config.toml
bias = "none"
lr_head = 0.00428
decay_fraction = 1.0
batch_tokens = 32768
Each number is 200 + 40 x the weight over the matrix's rms, rounded and kept within 0 to 999. Layers, rows and columns count from 0.

# o: layer 6 attention output (transposed), 576x576, rms 0.0255, rows 512-528, columns 0-95
# v: layer 6 attention value, 576x576, rms 0.0312, rows 513-528, columns 0-95
o512,197,207,283,204,199,240,232,167,245,213,153,247,163,279,129,215,143,202,162,188,210,231,175,167,214,220,181,168,165,156,166,160,175,188,51,230,178,226,240,181,191,266,250,195,277,117,170,193,217,149,256,220,264,188,231,167,170,244,203,167,245,222,198,205,206,148,272,247,237,144,150,249,231,174,181,220,230,274,215,218,206,206,260,184,162,121,164,235,171,220,219,236,268,262,206,263
v513,248,227,229,226,148,198,262,177,197,152,240,204,222,146,174,151,182,156,209,184,133,208,309,207,209,211,194,162,180,171,149,235,148,221,215,218,182,209,181,159,180,157,231,151,213,235,190,261,189,171,185,184,223,178,155,168,241,166,225,235,183,185,184,278,212,174,200,179,185,275,254,164,248,167,229,173,193,174,116,229,247,215,220,235,181,181,186,156,254,161,224,248,169,144,149,175
o513,128,182,198,161,187,175,243,153,262,122,212,269,200,218,209,232,183,200,158,205,230,190,189,209,224,287,210,158,145,248,201,225,182,152,190,176,142,199,161,180,189,215,126,263,175,132,189,226,252,205,152,182,215,183,141,219,243,182,245,208,153,156,192,177,172,225,218,234,232,194,245,166,153,219,234,210,198,187,172,105,278,215,216,257,220,190,204,242,198,234,240,215,161,222,222,149
v514,157,124,175,259,316,222,268,249,204,236,186,203,221,187,224,234,226,141,215,243,208,166,250,222,170,221,237,222,173,186,214,224,217,147,194,223,227,212,196,133,240,212,146,148,190,216,130,239,228,143,189,184,197,193,268,209,256,149,271,285,139,194,215,301,210,202,242,171,194,200,251,177,257,168,212,217,171,252,167,264,185,150,152,159,201,183,133,177,262,219,165,209,260,120,206,171
o514,214,203,220,202,196,265,265,178,227,205,229,172,191,175,191,190,203,218,121,239,170,129,215,213,211,182,172,281,178,216,186,169,175,148,130,217,142,333,165,241,198,269,180,227,130,142,241,132,168,201,269,202,199,173,206,215,187,200,204,227,186,164,208,137,197,200,217,159,238,247,192,219,221,176,202,240,186,170,256,213,160,211,150,172,225,251,199,239,228,163,272,215,278,205,157,242
v515,173,190,207,215,237,208,237,214,133,273,217,180,244,128,208,151,131,193,194,257,293,213,227,244,268,202,241,250,210,128,229,244,192,160,242,190,143,180,148,238,161,255,191,154,175,169,134,230,142,230,272,208,210,227,221,247,134,186,268,244,218,251,160,168,120,213,225,198,211,201,164,173,200,141,132,275,192,207,188,285,226,226,192,141,230,202,141,233,188,248,198,147,239,153,208,119
o515,177,140,228,266,176,195,274,165,252,254,230,188,163,169,195,225,177,208,220,215,204,135,172,264,273,151,218,189,213,177,236,267,172,213,180,222,199,159,152,274,147,170,190,231,150,194,179,176,277,227,211,164,222,148,181,213,208,200,204,275,215,146,289,232,235,221,274,146,155,218,286,188,199,115,131,160,225,276,192,275,195,221,206,157,215,250,212,189,154,275,203,149,229,202,149,206
v516,227,227,209,228,223,122,157,183,240,149,277,188,204,133,190,231,263,212,198,157,248,263,145,199,256,248,195,182,266,185,194,240,270,176,154,202,110,186,135,120,193,144,232,211,242,175,246,187,165,222,270,112,175,190,173,163,161,136,296,183,230,197,207,225,229,161,209,157,179,200,221,236,209,159,180,222,232,237,196,236,145,260,170,167,205,210,81,207,231,151,255,220,147,214,157,188
o516,206,206,198,214,185,208,204,140,234,251,162,182,204,261,197,179,161,156,213,172,214,234,205,245,137,205,162,173,201,154,136,243,167,270,153,165,177,90,159,213,184,205,267,193,171,244,249,219,226,172,211,162,188,198,201,172,107,173,201,132,183,205,249,243,227,192,115,223,271,124,272,134,259,115,245,183,164,146,241,149,223,250,177,171,184,220,134,229,258,187,211,198,130,211,199,261
v517,161,208,154,170,247,251,182,267,248,143,170,185,260,220,206,187,164,201,209,169,245,171,231,236,164,221,249,201,222,227,143,217,177,161,166,238,235,212,213,235,157,201,248,184,283,232,216,192,257,167,181,201,276,183,128,226,251,146,170,163,176,238,201,197,239,232,276,239,222,206,166,169,202,186,214,206,194,270,170,219,187,248,210,190,229,192,212,212,176,241,215,128,196,172,255,216
o517,245,196,248,243,227,218,232,213,195,221,120,139,196,205,218,229,160,207,160,216,198,235,225,224,185,221,159,188,223,218,176,216,216,156,225,289,214,288,240,164,190,161,271,242,178,179,141,274,202,178,253,170,212,267,215,214,267,121,205,212,168,164,146,222,177,221,284,106,262,227,150,202,267,153,191,225,171,192,210,209,163,225,222,174,203,208,154,249,228,197,216,246,265,175,245,203
v518,174,175,195,205,149,211,205,166,158,245,259,190,239,239,173,216,165,210,234,253,259,176,227,193,231,241,123,168,249,271,163,244,181,188,191,158,230,191,231,236,140,216,149,205,216,203,243,162,235,138,245,245,243,207,222,205,187,179,195,197,185,224,216,192,240,202,240,222,202,186,157,222,214,224,135,192,224,160,234,219,155,200,206,209,138,220,210,178,163,221,192,215,278,188,208,151
o518,195,182,159,234,154,171,161,191,189,245,177,158,239,229,214,139,162,169,238,160,276,137,188,229,194,204,217,191,221,195,202,219,254,180,232,241,255,255,196,188,185,167,158,199,171,196,197,142,182,218,158,161,205,219,201,252,181,242,229,264,180,234,175,198,177,202,188,151,170,200,217,217,170,183,169,173,251,173,241,179,169,227,219,280,186,223,170,240,259,165,158,204,142,235,173,111
v519,164,213,239,158,172,250,165,133,221,183,167,202,199,196,214,138,230,236,212,172,226,289,125,225,201,153,237,244,302,139,225,249,243,174,232,241,103,246,162,194,181,180,201,169,118,214,187,202,124,221,142,181,168,169,217,164,138,150,215,213,163,213,181,243,218,182,220,231,245,221,171,254,238,288,187,239,147,168,226,221,255,220,274,134,214,202,197,209,159,212,214,191,169,193,175,207
o519,214,213,141,233,190,285,244,140,160,258,226,204,245,169,227,213,263,215,242,182,178,191,244,166,217,214,190,163,190,193,136,187,170,231,291,195,189,187,240,245,181,163,191,164,142,314,243,144,175,176,166,225,276,205,240,262,138,175,242,148,176,172,261,199,156,195,215,166,192,167,247,217,237,193,185,236,276,188,201,267,184,152,191,208,170,200,235,169,246,128,231,173,185,213,159,219
v520,238,204,217,235,168,176,217,203,221,288,223,223,180,128,178,210,210,192,230,207,145,175,232,165,233,188,186,182,129,203,234,211,183,165,180,228,237,196,217,289,173,183,178,163,185,134,247,214,254,183,144,219,190,249,105,249,196,218,166,195,228,181,185,230,127,205,211,174,147,142,162,263,250,218,255,239,191,145,141,219,214,169,188,148,194,181,201,259,201,160,187,168,254,175,192,251
o520,237,261,192,184,194,181,204,248,168,147,248,168,242,165,186,208,194,202,167,201,262,134,214,168,280,178,210,234,181,236,256,225,199,177,171,162,196,116,171,235,234,211,243,232,190,204,156,144,265,246,139,217,191,181,190,160,240,208,250,212,253,241,241,105,251,134,171,259,205,257,147,162,208,149,267,247,167,130,231,171,140,217,196,239,221,183,222,217,203,195,180,185,153,205,212,177
v521,207,204,210,180,163,119,212,192,212,226,203,147,146,177,213,150,150,154,247,157,218,246,119,205,263,204,218,150,254,197,250,175,184,208,204,214,126,156,127,183,222,183,185,194,193,178,237,200,98,252,245,175,148,175,273,192,118,214,176,175,214,258,238,206,178,222,177,155,250,163,200,183,165,220,215,201,170,121,157,251,240,184,185,159,190,203,187,150,163,165,223,183,259,189,160,169
o521,141,238,189,166,175,201,142,166,261,194,157,130,229,149,150,141,237,150,169,155,200,228,146,291,198,215,167,171,264,135,173,193,256,256,186,195,125,132,238,166,249,160,202,161,211,200,269,226,183,241,185,160,203,167,287,240,172,213,154,168,243,225,205,222,170,143,144,176,150,197,270,150,120,186,256,193,241,196,167,286,233,126,170,190,187,206,173,104,201,171,145,172,147,262,170,203
v522,195,191,205,186,165,264,241,252,236,185,232,239,209,168,241,152,213,181,185,234,222,190,137,179,227,176,266,223,151,203,205,211,210,197,234,167,161,226,223,108,260,246,237,224,181,201,169,156,159,205,198,202,153,247,204,182,173,118,219,260,211,227,227,176,199,208,138,189,183,175,164,168,179,175,192,245,176,294,140,218,210,286,223,203,203,261,247,173,178,232,224,210,202,170,223,199
o522,215,186,149,160,196,245,166,228,111,184,272,168,144,246,221,171,261,217,181,210,202,191,184,149,225,194,211,174,202,165,156,230,214,298,233,191,181,175,135,145,164,151,175,154,191,107,164,210,186,271,158,149,178,273,138,235,148,194,240,194,268,184,224,182,142,181,237,241,237,204,227,222,190,208,211,173,232,196,186,219,163,173,163,206,170,279,193,219,218,262,205,135,143,165,222,227
v523,177,264,215,243,128,302,179,208,164,179,180,219,184,247,180,233,170,248,200,185,213,222,139,177,202,195,143,221,247,214,212,213,149,185,123,149,179,182,133,202,188,177,201,238,160,149,241,219,255,155,154,209,221,197,191,213,179,209,183,164,173,196,167,243,202,220,195,183,162,184,170,219,179,195,188,192,136,209,234,107,206,273,206,178,194,128,219,247,101,149,219,196,189,197,184,234
o523,209,257,181,207,189,172,235,165,195,163,182,155,252,226,202,179,173,195,172,168,262,245,196,184,173,237,177,211,214,155,225,130,221,221,238,233,200,163,127,181,210,204,174,234,200,199,215,269,215,212,213,179,189,246,220,177,211,175,239,117,201,218,217,192,171,173,172,210,200,199,208,251,208,188,126,190,183,184,249,276,211,182,114,192,154,283,184,264,170,167,227,184,213,171,261,206
v524,220,156,199,247,199,211,186,164,238,196,184,189,170,207,181,217,165,256,222,188,272,160,140,259,149,143,226,200,247,165,222,168,231,172,210,164,182,147,220,188,230,153,219,197,246,139,161,241,218,167,199,219,263,143,206,203,184,257,203,195,157,266,264,197,166,230,201,157,180,229,214,222,277,178,215,154,253,224,204,293,213,174,303,255,170,185,199,254,175,174,235,228,215,213,176,165
o524,216,142,191,176,157,167,165,209,191,165,263,121,171,184,232,163,183,231,150,236,244,182,255,203,228,210,144,141,237,137,159,179,244,224,144,223,180,86,220,220,182,233,208,157,199,164,171,175,225,192,212,188,202,231,273,166,142,163,188,173,224,160,233,196,108,242,172,201,185,206,227,135,189,182,225,132,266,178,167,271,184,164,186,212,156,192,152,229,175,207,181,197,97,253,185,239
v525,246,178,181,185,247,301,160,150,191,146,175,174,212,169,246,257,178,183,199,201,204,203,204,202,225,247,234,178,165,216,196,189,165,150,254,208,150,204,198,213,222,239,300,195,198,295,185,213,189,221,243,182,178,153,251,203,202,167,230,175,242,187,205,164,169,137,240,189,186,225,111,181,129,205,199,189,207,203,210,248,167,190,194,225,176,249,170,235,144,172,189,209,207,214,129,186
o525,257,212,197,269,239,224,186,246,162,172,218,145,203,133,191,204,159,171,187,264,187,213,152,184,244,199,169,140,222,142,167,162,187,191,233,227,249,243,205,157,194,151,184,151,216,169,222,227,237,239,209,212,191,302,199,121,116,183,183,182,179,200,194,243,154,135,144,140,150,195,209,232,190,183,224,169,248,223,235,236,192,160,203,225,221,195,222,212,181,174,155,245,179,231,146,236
v526,194,241,200,167,230,209,182,227,176,184,263,214,231,180,241,141,251,269,105,187,173,232,159,126,221,255,176,290,152,224,201,196,285,204,164,262,237,185,180,204,209,310,241,146,138,182,201,131,170,195,147,166,304,208,173,209,195,230,205,183,278,194,189,160,244,215,215,227,199,157,253,249,195,238,224,246,187,192,188,188,115,199,247,201,236,201,199,237,217,227,187,178,226,200,233,266
o526,171,162,161,225,247,148,230,244,121,197,257,163,181,162,203,147,195,287,158,103,187,177,187,235,176,186,203,312,191,300,192,216,245,228,256,150,235,266,204,118,249,159,182,216,199,229,298,224,179,210,199,221,73,192,175,201,234,276,243,224,246,130,148,230,183,176,174,223,185,246,152,304,190,272,122,192,182,236,169,207,223,248,238,97,298,173,168,178,212,275,218,161,279,223,197,280
v527,207,236,181,197,210,183,164,133,169,218,189,162,237,209,263,189,205,278,156,183,126,245,232,239,173,164,204,182,162,288,264,257,197,296,192,206,225,192,218,190,258,245,237,250,212,202,154,172,239,153,207,180,149,172,162,178,204,208,166,224,190,198,192,216,144,240,207,188,272,268,249,200,220,148,221,226,148,236,191,250,177,229,138,231,225,192,162,182,266,238,245,171,147,206,136,213
o527,207,153,186,139,171,253,241,213,221,172,188,175,212,150,229,194,229,186,151,206,177,260,224,252,161,150,210,217,142,214,201,194,223,229,168,258,222,345,212,124,186,144,211,160,202,174,220,223,252,189,196,242,168,252,210,175,214,186,180,110,189,204,138,177,174,175,210,124,219,258,164,216,128,202,222,194,183,172,191,114,194,168,192,224,215,155,245,185,227,198,138,202,203,169,201,252
v528,161,224,215,162,189,219,155,185,211,210,170,190,159,226,205,225,153,229,176,169,198,218,145,203,198,130,234,186,232,186,255,220,197,249,258,142,138,174,140,195,131,148,227,265,170,209,260,259,144,157,283,149,263,237,178,241,184,144,232,192,162,230,197,235,214,174,248,161,200,206,174,167,150,238,272,155,180,184,177,227,205,137,161,148,226,149,146,232,263,211,133,196,214,243,241,215
o528,213,156,197,243,160,221,194,200,209,207,200,257,230,129,194,237,190,126,200,188,127,213,214,211,198,189,160,167,194,220,265,246,144,126,198,153,196,155,193,233,202,260,158,167,193,245,168,222,178,217,207,161,159,195,248,205,138,166,230,201,217,230,245,184,276,241,169,155,223,274,254,143,168,201,239,131,209,225,243,162,184,258,158,220,149,213,169,203,258,172,148,252,234,248,200,230